Each number is 128 + 32 x the weight over its row's rms, rounded and kept within 0 to 255. Layers, rows and columns count from 0. Numbers have three digits each. The size before them is the row's rms in percent of the matrix's.

# down: layer 10 MLP down (transposed), 896x224, rms 0.0576, rows 355-414, columns 112-223
# up: layer 10 MLP up, 896x224, rms 0.119, rows 356-415, columns 112-223
down355 107:131142069088137155106159069123064149144065071105091060173121096171073120129100122184121122122134178144150131127128113075167169155124122148120069138156123173107157089108131096163182130117119109133123131147168128070178135112095159065140130125125146096155130128071139118133082136125098128112081114133110189141074089144148136125129127136124
up356 098:117147141083159138098095123091142148095099153033160123074152116153089099095121132154129165106116120111148062192125150168160095163146110125108154138081115116130144104159073101125099176118139114183173112178137094086121194195145109110144136161121079113101168124113199089130117105094133175099108153141135172122175122076091134112145169147126
down356 098:131120109152115158123063190097149189102154134155139140130140131118109173121098121205132096117118090124124149135170145109096103174164112108098078118146145112159160120153165153111117132218112093116108146107120113158143130074095119105164109104154172119158167080109089128129134130128099121146159100114133057130112104179110141105139160143145
up357 109:163180120157089161117110175107142072148101144193141075093093134158125142111136123137115174109082177133085118165147134147119127119130140104199163132112154132125134107120129148210123102146101135088066165161144124141076157132135097146133134163125081109119182102128154126149109147137129164064095162111125090097084132118155127178140090082154
down357 104:126198143163123103136145156115094116139066127136136131098102099138187140113086138123152130161132126109108144130151105142075122058112057153150212065084152142113068093122137120169155198123114152153086104123173064139132129104104144179118139121160075170144155132119172130163209162131184126120125146118105099135125085105138088083147113098130
up358 085:124154135104134145117141125092122108221084146163150096109124146149135159097169103136187181142155102196136163200108111097164188118122167068180130106146095113101100125164105133087101134155181087176135162095137096114164092150176196066139082102128111098119165127134110125114136077155141133130133171082106106142108157081090150121123162122155
down358 099:141128165177141113103111111162177093096117068110116133153192112103165154102136139162121155139133144078111065062094094139119097114081092102108125144111206037142124121120130118171121095092166172155081099122174161108111196132180128096157077177142086110113168099135123087146160120140086114144174143113161135153110163062128100148097122129078
up359 097:140142140116084076135081168094095122128143167094134094119071076120156119105095092147103176117030148136138116110115142140180120103124175147082184051127120214118136161131117147134164161099137080087072146107122088111095055138108161188130083109132100093126089106165122124139168130129133118110133124098132124153132096077166179190088116107097
down359 096:140034027110115164129137144084090156080163086143181102133119156095144119138133094163082156085134134087077129101136134201107085093144084127178058171137117156145105103135107116135108074138150152137129124164117126147079183128141122115162188129137119149205132149146111173168103133181104118192084111154100182096134111148105117187143087150143
up360 100:183112130155193114130052100133128150141072165101101123155087163123122107140139200159139109099143144119146105136101154108133149114142140127136102148168168107132124088141098135151109138162093053140074134136154072096152180102092109189154125163160128192111137107110137131130098129066098182126179146147112213159114187055153119144139124123153
down360 099:167132141122152129144050157121176138174057100114094134131180177142129105112143166118159122127060127152080132110125064104115079138051100104147153178084056135087134121149125132059107116128137132160120084148152094119125143143074159149161103168093102104154111156085147084145116107126139176138100143081182178163136149090166093141092198155175
up361 106:127183165129081130110143141142131127151140160139065158157116094098095128110107107151103157139104094133162135181126090161162092129093115174132134183104149136073147118134124142142104113101108084133060138106096122145135147065121101132145114086157173137128136120102149129062170092171110101100119208110149117122063129176176166127097102096103
down361 108:133089113125077175096061107092181164111103141137125170145149123119078161125142123122091174123120113148104088131175158149111109061131100102099080119202125176078126148139116142109107159112077077037092065129103110095146126127107140117074132157158161139128154119128104150085132135211083141101067085156123126082162178088134146107119146124095
up362 110:114130092191056149146114131131087112117141132043203136111121127115185155130150151181101126134120090177133169076147159110125162166115168128185162112150106139088204135135167112173157070112151117141102109170053154182079147177161118100096125171114180128125119131119159121142098137159112116155103153134147156123163140158168056091068109127146
down362 104:125071080147103133138091126126142175105128073109185124105113141097119124052166085125153062144154098134149108107146118032116153107118095101113182099109116064102147170134106177092124143130168119155127118100153126120142123113121113108108138148148105134174144154115106114105155163126167168159169095124139182163117117085158109090116076182207
up363 104:146161135100123157145090182132185082124151041194108152128097162105146076095089073144143071058091125123098154143104136144109092077093148155116111174117137116109138095140101167138116186122115115091188171126139071148145192105144069150197097135144173097087118099148155104096075099104083128126087147115090118154138109132102125158120096145077
down363 102:091180103077063161119075157144185069090150121103116108114100110039195083129090124172107145142117136145160129064068105132110082111117133069141114083157190135167133108128120137126117150175096135120156128102100147076131098129133162148111138141169150153080168118162117163165161156119064076123071072137165090137112120139149191123065102092118
up364 101:122119141173149165138167087122069132176126174119090142152127132175125125078057148127110081108156121125100089169151151129121100078098163109129149087158145120173156144154119156152136113153107156103085117117118137110138160130119190054170121111118105148124190085140128118146155067146094162130134137126170207134100092118201153119104138076106
down364 097:127128141139131035117179209081132132137153205133139133119125112095092105181100157123161090122145093134119134125177097090133126137157098159127096125176124100091147096113058058137117189118122177182119095114081062101124087114103156136174177123136058103123155192095135175138113120125179135150151121152136186122135101135121069131151122150175
up365 094:166149124070125104077168124160126096126159097180116159166158141121050068143102170122188126105154113094102150181154164103160163192131119157094116139151124115108104121176119185139113138069182121116151105122164097133101174141129169111112150117065102160150206126111141052102148131157168150174175098077147117103099093156170134145113183113090
down365 095:095158121157161119138139121122147150121084177155172136149180098154124086095090162147090076129083140061126123139118113094141095145168115143092111150116132133097104131095126134156125166114143089124108139130146099124172139152160098127150089140176139121141255140137122153164160144160129078085120079158140088077114089092175131123135062133110
up366 099:116123117131219159064177132131125104144110163198107176148127129151217147108150125130217160144125203142125125115165124157106101083135137067154184103082128140155122153105065171158134156163146125160127123100089125094159157110133110142144113114110119126170188129151111163121162135132138169140116165156086135184094132069102163181109099124212
down366 100:126177092159095104100150168072086138116129080154120097139125159068096111146114123132120115102150084137126078151093101116133144136121149183066113168098115148152115172119067128092070098134114138173129096055112038116127135168134119122100075144148137117129116121099161159141104155094166076132128100122110112121148071103159048112143135052125
up367 095:087130150134109163078149169146152071129177064154107170114072091115094120146148128149181121132184151147089092161152093157136131135149112172102080146153099159102183145107150169121190147129107164141107140114150106091077133092145128152105142094115150146102173113136109139133070107127079148122177112095192192116095098119032108109158120159127
down367 098:138169065154112106138138106116110140080145075114038132136135193080157118104126131121111107123123123176143072112185113153120023179153071102098135103149175111152163123120108113100117171150117145159084118183154209214124167084100122126092176089148107179172123109134139140113129135158100115139168157127157132099090117115124124143113131132106
up368 115:112164095110180180149092106152071098159136165202123169138147152109152184133118090126115150156156086141102152134147078095169134121114150125112149091140149130094098123092167122110084106102082204065161135140097114113118134107143095112132189097099165033086113124107119105074194135172167145171117062090091180110102166090095112072089103169114
down368 110:110159123109122092120146161144180115138165067072094123105038097083146126127145104180139088106150103161139073106099148083170179134168096156078153177142120122079090159120152134148171095095140140150152153150129098121198071100166092103142123150122084150108109125095129132092191136116149058124195094117103114108102155155136119137149175094127
up369 105:107193142098111122097156223144125074182134124202164105157088115078087148097132103125079124123112103162144038119120152143125131133132126120162103101137172069114155121129157082081078089159093180096112155110140131127119160131184135154159126108067106143126159117133114121119193087176126178162152111114119174109085063148090129151088116161150
down369 100:149203195095090154108162166090093097097160169148136141151100140137158137101119169169109166174129166174141151191150172123094161132120085102155125066144114161136120088131149130147090116124140194081100126138110151157140155075092130140146114097119163149164153145125122090113149113167126132129165113102186147188105083133126127123160120074089
up370 093:172168132146080125104107124132125142158080138055125163114116124178137126150142142126067162104138091100113130144133111149119107101124166150092093160101126137175144125112163136166140157143137083141126128070140139124105103140182103154144130088103091080145159073141118178100160148146124125144142064137179225123115134083075203165129201176130
down370 098:146123198156086144169128122119165110149157137094153149150108108133156155067156146132179138122122092158141096119147108130112162134191124152184137130133119136086135149087139133158179153166105139204137108063136125118126080194076125088131086118164102086133255099124128141134182164096087140090183177153147113158186153084104163135120161134122
up371 104:168133153139116123157117145151106082101184101126097140135144128122119101124093140144153166070105122180094125123146102165154109158140118116143138093114148103113111185192141163095132129046160156146175139150110082140129150110157109119138151158109126118101116110146142145147099067135110125101128183122105098102104094141077136091134100158147
down371 104:059097097108129124095111158071144157074117120142118093145081153119142126139130114139130124173137174100121141134168147144139143076128081149096146112154166115170198063129040106117123153119108149164109123101131097122168091159153129184193111111117105121111122175143214121115157108042151069174127159113136145129126118151101128126125164151132
up372 113:126112144143127136130123162189110142145140114096102102138094099095142138083111098145107125132160091076113028163096142089174154204156113083132183148094114137081095164159105174163149048125129114116176157145098094065134098087188139115125105151110165127112167123179075138145153110092177112178175153094089157106118129113064140115112126132099
down372 108:187140041092081135144132077120102112087131117116167166178061093120112195080148093100102121147082114084139082155158112158091147111111190161101140110088136120151122153143146164094174105132180079184171127220132127147220109105081067120115083196155087125096125112146112135088119123099075122152154162138137096107151121129135148099117117132093
up373 094:077153092121175116133142194187109113164168097139142164127143108138111077129176152076127032115160116179124110125097113141160139128104129193129150140097137087160125144118142094188151120128171112100169123108161143096165137157102120169111105187111141097066122094174054163089086106144111079102132169118087139138193155117136097116093045104090
down373 097:140176121121078139156107097123203149199041142055088103178141090110154135114110108119175114142107099101144162166107154098125111112196094083125073112109121138112108087106121166100110163127124142148072061178158119097138136129146126084159128154169159104096196131113085049148105109127155152108114076124127084141114070195120052131106138171162
up374 093:145116079090144160118092163123176146122113176085108125156159106066097132123114068122141022111097091089163130124182108130164125155135144106151170063156137167159130148127126094141107132139158108166166135145100100125095141134146116061190127140130049110146145058060115139111222115127104143121155162123117073113091160196065076134106121162128
down374 100:141089115067150097181106122127091118152125136118168172141096137106094169085127124136127154104112121148161188174128176130123120167105154063095099136089180244127171136163070100104099074108148109176116140132105160154163118137142139139105135165039071184167119117082112144108090111134125103160077136132123109164150126064092131049136119094140
up375 110:087135155111092146088108080063150109197099129147094186102109155112137137101194174151131150173165129084086112111180126154109143137131108198163145095170046156175111128113080082092106163167161114094147136136135094153126154118095082097119130145080155155189071177159068085122137146085130110210109122108138106166199180078115107141114109142138
down375 104:143083096117172140130113151117115116077190115108145119145121129158161081175103087145118142107124125185088166129076067106182102126084184140157123144193098107101143087155128079132044127071139138151092079102095096143136114145087138073129099113124091110090110184079203153194149226129108097064126117150125136164033141063121117140192090093113
up376 108:221122154067158124102155153119087177133098145130187157092169149123195099105196146141084154121168065075119120169157100187136159147115125160114138123104182181088161178107084095088160122149105087068140096182164133147122142147084153144088101082137110132126133149171120170092160122094127095103103107087110089149168129098132172176076119149190
down376 104:119105162100136133100110106128107131080126144117120089178129172150143138097154138152130173152113109098074039164140145171168162054113143156068153112156091122108107114101103168123115113127126106118145148132126126131169161115123122105125109145099136185174116154151108134136062105132077110174128160123157128187167092134143137124137176178167
up377 092:063120107100121148128223235057094174156084150174131084091105129133155131157120086129178128082182099133128123120155181099137130084094184061076181158171127152079096136130135118132092104130119150105125157120090151090097126183135142091072117139106152082141119123123126191131098096152100145127046107149153132169164108110080121126146134162189
down377 095:135187114088174166140149158132193134116174127038079183118159121103093163163094161153120092176188107127134147098144097165111143105127136102136157132092127134159147052150126098116135163185126143124153106113145158086114168116170120078177081150095123180123145165131089097113075148101164119145161185138186083136098141106142170156119173116106
up378 098:130131175104133143122155085102102105128085116049125114154098096106161073122141063102104082094086187142085095131138154096108135100101116106161082141141102139189155091150120177163137152170176155197190092115177133078141166100180086161117129181097138171155095069081133075169116151107127101128156149125140148102112136072032118138122055131151
down378 103:099098098165117156098093153106126121213061138169055147144112098114148165168097108095109118080111093097165111084060173103163113107142133150168086142147104130103161178083177187141142186123118153132087142101102126114143198150150119117119146114124150141133137109095171133153092114185107144067149151111037110130123141142130109087128189109148
up379 101:150155135147172105123105095140123053117097144140155106164133123212131173083116114180132058112148099047098094132104094117171081117137113152115151109195081186105146101174093104141138164116131128098115129157142175105212170155107154131132113130109160145165144147155106130161120140148134137124156137207097129074159092216120169122133095069118
down379 096:102133106121163069098170147167121158156153131121168133166121101114135128099163131080117082105139129077170132082168177161128140124160110106141104187136166193102110131137044109088107083149130108137197135129116170145133121132129127129188189123173158159111045093151130088135139159140148177094169198136047126099136118211101140117156076106105
up380 113:127093092085101148108100097146149104171129162112134168119096133102157145171088120112147136161104108170099091082134086093124121138106143127140128119148118160139210107155067122154126154112081057117064112192149119133086102121182045182115200110102163122207163116137116100143131097108125176115114148094134189132115113141159113077136136143130
down380 104:120133130149130141130118113206145127102087110075105084087096124067148139161120106136118090150103151133159149180110092078035042071141141170134134146165138163141134137181178148117131129207143098192124152120137138086121127109097105137116156122116171189091125138154088054168130206140135091095153157153079097123147093170154182130110148155150
up381 091:136095123127192114020073170102072112140098113147123128137154121120166152131114147151121157088165204084160101110106105081066119198110128098128116124102100104168091160148127109170152092111150106089161163136129189122156106095128135130143127127114116125121206140142143146142165158104090155123178105143133125176192126117125088151121060147146
down381 099:134119088146166211126099105161180103152153126161094173180162089111086117068085125144125083140093142108123079117177146122161149114013140145123104132120102123168166118131143137099141136081089095217174115125153114132151146127122162169113076117116120097134093092125100114129105062136160119125094097038090090073127132094094179146077197160136
up382 106:089114095129132119151113129111084098103135126108114092129151137141134183130154112159123086185113148119110158140086139139172138153176138121101122144129141194109138194164141133139133096079100156062114140095095116187079092075153153114143117154119110124090114177090114107061129082149119133065142114116123121124074182121101180134073187075188
down382 105:195158068112166139178138156113177073105130090141166158074133137107141158095111160142145173136131130188087144131175170131117137143110163127113205142100140125145129137127113153110105130142142126094091144179123142132211078139173148124115111187150122135147149185172121122142117124174092151079090129083171158128156198128106148118134175107172
up383 104:126132137071166134143142116096137109134129183146163104122122159195170075142160123136170216126107146150119137137186185145182129138141133111161082136089143103162168150064174174102132122095179189110143124196067139145150173130143097098076044175157187137156103055137080151105125087120114154096135175103172185145135088123139121188115142132067
down383 101:179112141145122037100118173119091132122097105162101117144179193136121035174119109150101104124113176118111192080151071157110139136029112069078095133123114163129130133113137157138137153152096085075108156138116067203155144092152128131144157168083160094162178158143137121100159187180157143103106143154100142113105090107160167090129135103136
up384 100:167151128153097124098158116126081080114120175095125104177135082149145117115152160127126106158056118100147050150133076130102155128107102122113150127136060161119114112175129156113103096166180107110117115129131108137103094078157114114088111140098095156143087130173117087173148135108122176136073127101111140099143100166068116088051139112128
down384 096:153131075154160077115110157141145146090110108069155162129130166123062061115114168095147153071132167156140136123126118137110139101132077150092101098191130139078086129124129123094170076159149127127120129163127123139095157136103081203159173125133108112129134111124168225143107123133177139100127070122105143135082154088086101169153120112091
up385 087:122110144150145179061167075080140108174135154125147086105126115126079134102091060149143087129026140106163167119159111171165052164154123153150155110094139111173120173142118104135175151134142152125144107072187130087100187056124145145157091047133126146128088142124160110092158143126112143143088104126127145122149130189112140083122161065119
down385 096:124115134134159101137104111120124159117090039114128134156159114132133144132197169117145191119136107144147150149107141081097161203124121102042060058116111119120137144123111086089142079095088134131177128110095189145172114147122102087093139194118184174108184136159164111086176089133136141139123146109095127149146129119172138141057102141138
up386 096:122093120108175148095133087150120140159176154129140148105082150144142066129106073125190149133128157144156130071167170151105123157121082147156118118141211150094113115148162085164097123165102108074127194182169087094124111093132161088131133160081081091147186145100146140094138140138090132116109206081076131219170059102133117128162138132150
down386 100:091109137142149109127126139149156119092123092153119123113114134128175154111114113160106099116154121105112138153167219145073072125098079127160158115108133088155126171169135156108132115052123148123096150074099032154126139160139077163170119099157149129130194163138178153099131107135172129143188100152131104073103124089135092122109073089117
up387 108:107097101128145188161102132127098131176157108174150121116162057165118050152154184131123141037105128095162126116053098163140135102107129059120074096098165092113134111134120078141118091155104146105146117082115141103132129110160093082126173128109097152105109097157134180157147148136095099172102150154088134134111137081144089130149097100194
down387 105:137133082094098181149170126154138130130179114120118133104123076109129125074137143091117108098113107082160108150130082133120120121103121117123162121144065096093115085082092126179125079131157179202144134089176155165093156129113120109201081166116116098129075135065144123132153090157069064184160100170149099107109172164159148151162096090156
up388 098:091064111096129119128109115190074117133132102107108095147103151084151199139186160113110128179089142114165084132115105155129136153082179169073059166111077114131202180126129133193120090091103137094212080129201153142122125142139144152137055096160116152097207174120124147090065072121144123148174109119094138114122141118068094124130144188112
down388 100:119152143181176094157100172116123108088096142122185096128173151130139128109148143157074086159162084160137184107132074108098127158120087087135168139148150162104110126130103080117119156105100100147105077080088171110158166078144120150134101156150149093137136087149164091079163182159178178109136129144112097081094172150119154089115110120106
up389 104:131144140146088124095147097138135089133122187095147161138153107167127102143165085155123058096124201113108139179141174133150175110117111156083164106166145175125212157153172099079097157180149129113116151153181132072167159064056131154145140112128096159156182092155160165072110131124094054109155104036177140145124179132197117083089087104143
down389 102:129097090155097138113112107137120146134062173136096109120138109163140143104100134120114120125184161150184106121178105135182104126083096158164128120074135135137126111156203092157139162158106116100093082208145111065115154156096090157100205134087155130108137176110179140120111121129114170163118118160159112131077175176083132081081121102122
up390 119:122125090159199112096188099089194117120132155140061086172142109096152066145135154076154129106150120116160132132127151100148091074102150106150129107109138111167172158166122100076069148135112110155119142127116162075134126071171124147115149105117181123114151144160118174105136117077081124143140190137111099088159157159111116173103110170091
down390 111:110162069103153121110094099143097086166113137111176073136149131128078157105142091137101185176147130182106113120133164132141133151093146128144152128113057094106141111110092103088110101196091078114168150139090177189163075124089098192144110129095106113153108188136128088134117116105101118105164122151079128154108110192095139087154164105111
up391 108:110084119110160132089092232145126116183117140114180116116116138120144114091090160180124056176126116095125144122137125093150136145101088158116144105112168137190157143126147112118167158105112120094119068132055154159079102091108145117178101149099057141174086184134135100123067091155095170049126137086190179158079136156114117113118160163102
down391 103:132114112134170158075055175136087118125169118114137161081102103107115130116088139141171166152133162172161130100150117153146087094085072166102143180152148142159111123169142129108069118112091135094134122200123174145129077086112106074139104124155084128153159158145102125106115149087164163133079152062210139136152101177161127161151134145140
up392 092:142088192117171162100129160124113114126125157141137140089144086079117107131170164126139136101208151102143082192112118084152087084129187091084103160155087103166110105122168148133126118140115151121085145186113172132112112111021098106154165163115104137155115115105209083123102119174163149173162156146161126068170168062130110068144069159189
down392 088:110133094088169108155105124115144147149124177151171179210103117128091099135089141120145188120112167132134105183135131147182161147119161154170156080142117103130173145125152131087141131129163120158167070113103107104094095142129155144128094084128102116102135133122107177121179148141153134122181168178128098123124148149103162230145231135089
up393 091:088173153130098116138130166159113146120093104071144185108091139161119073138132105127122118089123171162149137182162154153097110097112151138142084116038097092163159092192143176102095137166131056123059126156111133117155098109136139114182110168121153142082179114114182148150150118098085138124080151142092049133136119105121144129105103099148
down393 095:085112182083141125187136157125099110133116142162127036164188107145101146086218114112145160114107119124141122131111093108114124106142156120113141092146107129116110187145131111047115154107100103177157162144161122098118096056122121142142114143161070112155067140172135116111121056162145150130058134107110113177129105177132100106175119130145
up394 110:106114101102141124140115143101117092170112128119136103129173084151123171169059135150167097140108098073098109147151073123125163087081085068115136147116156119100146108146134150144187119166176155112086114111113116111181110131090099188138154155110159140173103143148128190126135129109147204211189147103108166151158095148129138104116116135105
down394 108:113126096112128161168151086087145138166100165166119118130121147117150142140117137143098172162137105199175112158099133083168144140145155107071141159164168110152000112106138143098080150155126169107106121121164104078152152131138106064089124111184160153128147136187124154118202081089178143069124112122100131142149078112174138087124129198073
up395 098:152084053089149178153119108097061140138165074111105104198163146128131150095135129123078128138031062102164145118090111153066065115119142183163114078147095130150144181143118062147151138147118102110148133091123159126105151173125095165139153122089142216153172105137118129093125114153128141128130174148173119139146184132147102154144103106165
down395 101:113148157127101156133123154129117157153176084140113087129109174132195111111126094139129124140107186088142163186106116105111185192121148088091089201106103104175196107064149084186113113119128134165073160167144094173183139177111077148140084131139104074121091169123156186135081132098152148162163106139130158118112173156138111150160117093085
up396 085:157101104132111155126075064121116116099091124176074121163118085139125142071125133135169152075089089218130114082178159129145182091133159142079124138155124120147137127126096105201171182079086176124141156087108143107078131095136116174108161164077176220164160132080109141140144119096146120188127112084152129070130174132147140067069098106099
down396 094:112127120099168128103155168132132079121150197091073097116047137150173121047137125129121125141111154098154128125142113140097090162147146145155092118152141127138195117159089124151117100144174100151134152126144110127135191129109162106112134064133197088073066116181135098120155119166092087114149167133099121175078118126151136079158198076122
up397 092:179126139157146082118130157152174124203126129136125139081100160110126137155146172122183150084097116141119109106117040136081142068095171144146072101140132148059114137135168113156146136127161104121130146155169118167090098156066189115193107116128106166115126110155084117120166126118178103105078109075145145119144119119019144154098112109139
down397 094:131114093156183139138144113093103175147124164150084130106146048125187125130108076165107157086142137161114189107135129148150080113088112148161090117152108133161157122128185087122110137155130117071136125121134150114166128069113187112096134136158106089117169162154057110103155127151140095154109102164131099115088087108128149146182153190116
up398 099:091147171144137150107109135089126159133082114098125138108129113131144122104103181153085119158066133162141110114154093118079147113179156136167154158126139103079174173188074150229193057104113111082095089074195124167177145146165107094163176118084118121118071109154118139089151074112151164148154178094141102114093092143144124126119069057151
down398 099:180087163161114130111130088147109113175126139127141095137161129130105120091132147140113151135134193112146132090184178131182157165111104141201085162134141109112169131139134121161098101077129132118165147103101106132069143132091154077049115148145103094079191084112125167153138123072134118127106146151176156093100145114062124184133143083097
up399 091:178199143070137111130090133122123131110151125149146106155161163056057108079104119170171110080139119166137141173175115113149093113104157136091172118139108111134109095095124085171202134172155139069122099114116123162121163134044157167148068118142102105110025176043149131134118163159135135150103131186097115130143117087116055110186103114153
down399 096:116099169152147174078101065123089105163076184084196101113155139090126108053147112171129183149110132156149093080108139146177134130112190134149101058096114169135136138129133087074132106125133168111117108164090092100158117158133110150093138043110100125176096105135104124116105213132137103170089137084117127140146123108147112151135106087124
up400 107:069101050100052180105107166162183119154103099146116108134108112087137141139096176132141156149110143134101104099130150113130151122087140129107119160151100108138125106156096160083143086117040086102092168138151102142169117155151081153109111055078115089144127103101075152161158128156118077108083091103175158179142127100141171125138132171125
down400 103:122167114154121153162156187125099084088142091060142156094117069122074126135117190110084104114152113185137174136188172127110173146167095106173119120132139107074138132100165193169113126178135116169134116106140140135085108076144131138136182168163224138124144145173113097153095140125128087119180133119132121102107124173116077053128161114177
up401 094:166101163122084127156053073171116145142109136152136158096116168124151087072159106143116117084091135108127088096194080137152142120164152195126167052078120116132160107159119184165138115149123083148133063167115140117118138138116086093103125113099174103026150144147103130189101125152119126144171136132147164147131198127167105094142102164119
down401 098:165136106141129164126194179134093084094105122148097179126150141077097175083075100098113128192077129190108110101120141110138130111165161151161118096083123151083171107156104107100141164135126161141132146063154071113143085128134089129093138165102151135148173112095113140173089095127100123084105151046119190111157068127067119162139140074185
up402 101:176119155126122104060152094076105158098130131131104151032168122098066128125107074123199139158104169139104134150091122173113118092074126111110162114165091111107123175133177090132067132055143172091061154146133113127085117145118121124139094126105153106176145114155086117128117184113113099118097112154166074126108103154137136126171120139118
down402 101:043151087165095147084143142083124163096147127135112126089102070108096135118109125144076138078145124143138169148169125145088141170171179136141110172136133156092122132135138101093118115099128175163111171204147125148119100077168191084128097139140174092118000129137111116117096181085122174115104105089086100115143129151099082185130085135060
up403 093:183086078149210155133146200120145127196119153128088140118120122171174117080160100140128101154031128116121112127136122159105132163128098146115174110133159109099132124145134202212149139139162122058111107086146142175164149159168126155089088175099095100162156094146140121100143084101050092115067128118120157184059115116091117114131175084120
down403 094:098144111108169157103153126196099130166166127155150209095158134105135129122115070099171118115161144092069098089121126104200150120183082088134177114114059152130143119123080162099161128120116131141145102140150151167131101101160132123097131140144136108104213186124120107125122137117129120151116079135127117139206138092180161167149080143148
up404 109:147140141085130081151094173136133112155152119137167081124110123095124144168123167154127186134091079123109155147099086181112157107099115142082100128131165099098130127115105054176073097118107038091135082161085095159141110177148106100121109103077149151124164113125144149149158074093116141131155107108093118130085136161167154033166109093178
down404 106:144081156155138146098175146164069142140134143138075159165148123118107086104085142120132171131096157071160112155083144107151194134112137153154152130083082153119152132139134114077108136138054132127145188138184179129103121121142161154070095068167121173166107173149206154202077078106159143107165065063070111078120183109139126106140152144099
up405 100:149101186133113145070150131134098116146111163197149086107168090100162155128112099134132092149119145105135081080121099136145095173155160095157103070172156095140074146184107114102172161055184131168160148169114157135157178126113153193155100154118133166165101094127163128138101095160085104139135090135158105117111129146089074049165133122042
down405 096:105162212092127109115165178106108146148180087127170098153117078119149121126174132074111124200155124148086154145116069137099119174151088117132088171117052103133134138135161131131102184131138140099177128157150158158137060111164075138104125161058126125161042131116122113125096118093168150141137157093144145119150120093151127105079139129175
up406 106:122135139157083161084183194118090127086153132175138154070080074139099182126095094118056119084083113127069062141168066113088153100112136183104112162130084064044098093138106079099151130119084077094082121126119093115096151140103109137108140157111163146121148108152093114134122105124083138171165123153107139162074096112121066145118106163120
down406 101:067076194105113060100131136101101161144128151067094182091153046074153133131034118107112162149170084118097145110144151133095114156115134149128168098144103152122118113174120123138138136134126141137134153111070135047136104145170141150089130193191088133079082132148091156098075062140132132130118121180116108124179109144098141151080116192114
up407 114:088124157157170123107098116173122149181148080096107102116211159176102194147155120176116104158074100130078092160156093137075098182132153090113094117200130103158114089149086147139127148139072095089098155078167097139117108127174031108103117143090173158143110102155160180093086139165098128133150122137138154095139135110136158153128111073160
down407 103:126148100110162099098151099168164156067121111086159117076132183150078126182163143070127145145054159177123103095139121099111128135113066122111118091147163128140175124100139134126177131106134117158098136130149116151149141109145136170096138127122127164120063064161060099149114166162130101069134160133055153093116113100113150202164144149124
up408 109:116130143133175082070069178161141124135106090094107115163101115108149161098144191192122094168108104216109106100142167158160120250128201132135142122110140131126147138140161158116107120150077097160120210139184129129202110145123085132110102158145112102125147063078115159149151135098106170062138119140076164139061151121127194079117063106168
down408 106:179091165175165131115089154186136116137155121142127148144125117131124120069120136127115158193111172128096136115122146129112094145203112071179100171134133203147119137112081125102115080189153110109164083139111135182167124104097171156095120203072144147115070123103028095145141178102112129162144070157138120130109118119113154135125097083175
up409 100:096125110165137159119141111148126167139116059134066067102120128190138066105087095100098150165103139131135144137139100182132150083087139077173142090135146133096172162115143183178131143139120187135112078111138081164117190114101191126135131129103128115073082076091121196140163125115106172134117110127102131091076149117121131136100075078116
down409 099:080150140118125184155125113148111124071133092086104139083145138088075127125154084134198141056137137121121129099131180132119121154165171151121132123131076100111128092111104170138119189205125182071152130163147164132120116094111101106192141149172103101133143180120112090156072133100154081112068098088151121146119064090123088126173120162090
up410 092:142134087150082177094106111143153084063120178091023116085114140171074137154088115110151147153104083096112164220133133102133120066113134104129118166176116098175133099131144109108121115133103080140150114135091095110077148135150127212121179107134108097104202082178145127171101149150131156128159095185125168140099128135105152165086121067159
down410 090:074104202057072091093146139117174109084161131137103154159109107156111156123124068147182129135129123139163127081067142091139124147137117144159099122134106149110059135099139118054143111145125098148106088114107172154156120168085141098125181111171060115140158189116160166101160180147212129147123128112166137067106148120183192096160095138146
up411 102:084136098137210074168118148095127132180160092160142138082130172133146148084106139094078127107151088164156074108091089154155147129155137160160136115120130155193160089131105141163167163150118151086116141083087157069084118168147158116201100083104163064115138110130099059144157117190121159075207170128176107118138152153166167152184152127161
down411 100:174138109153090105150177103078227107132158119168177145136178102158151155155181143134094105171071153081114110180176143131117069100120147137161108138131154134116136102113079127162143128149095076103116124122103092135146110134086164130108121107125121116135115147176111156109087122092087118121203126118185163124141127154082169131105126117158
up412 093:179149152156183155141121128077164141099092131054127147154126127080128123116151119119148094117148111130163128084149102125150136129154127131202121224137166104101141115195119094146122103111090136139146111179125112075136156206050167124081175159085176150136144121139106129098158142143173074152094130106081073102070119151127114160052167112039
down412 089:087145111146126136173113132124151062139160168118199131151125151133133146004099189139147122147092157081162124140135104094120118145160078121102137161154099120120141159101090129196116114035157117151099132080135176137107089114116127101090113130154116106147228141160117123140156109155053081115111054171139127143137136138112153149110064140111
up413 089:131140141160142141137148071101163133162114154087072223142108186126169121070090147129139145141143081142068112154130139126090111134206097095196101142143169149149100146110122168105138106088111091131067133134138149177108115135131108107170133130074181111135153177174092126148106141162113129180113091081123150162123167101092123195181156169073
down413 095:104140126106118110125139132116100088148124110130137130090067121123102139128173103169081158135139159132086113157137119187101141140125157087130138141136065083113177123101131124120141138132089164143146128120111141044176093107122160078128094147159104159164098100163148106131139120158117106077147117127113134135111134205132120067155131192152
up414 081:132100130077136091114105164118112163135126137129161087144125097166140085119140191165167135150172166146157111152132147114157119077125134105092164158159039153144088093163159149085132130173132117163167125211107080116100060151215136094137178148092134130091082155080142158171108155158166146141121122136164087134121142121139131185150155136166
down414 096:201132118126112141096138080089157166142152097165103116138124116144129156145101109137121135137131133113140102134115134095154145108128141108087085096118139145066142130058129174130117112094138127107101113158132110153130134151090109151083074095106151125119255170147102118115124142114082111135091118161122138151100100149150139168117119108123
up415 083:111188151167177163178123123148123125171079094098180127177154123114095157152071104141152122071161141135119141160199116124073113141158116110145146162144109110116189117101098119127152145155141099156090136118122109151136127148176110107142134055175136099135000137110125140126149136116169088175127118131130089150124159139210157138115201150135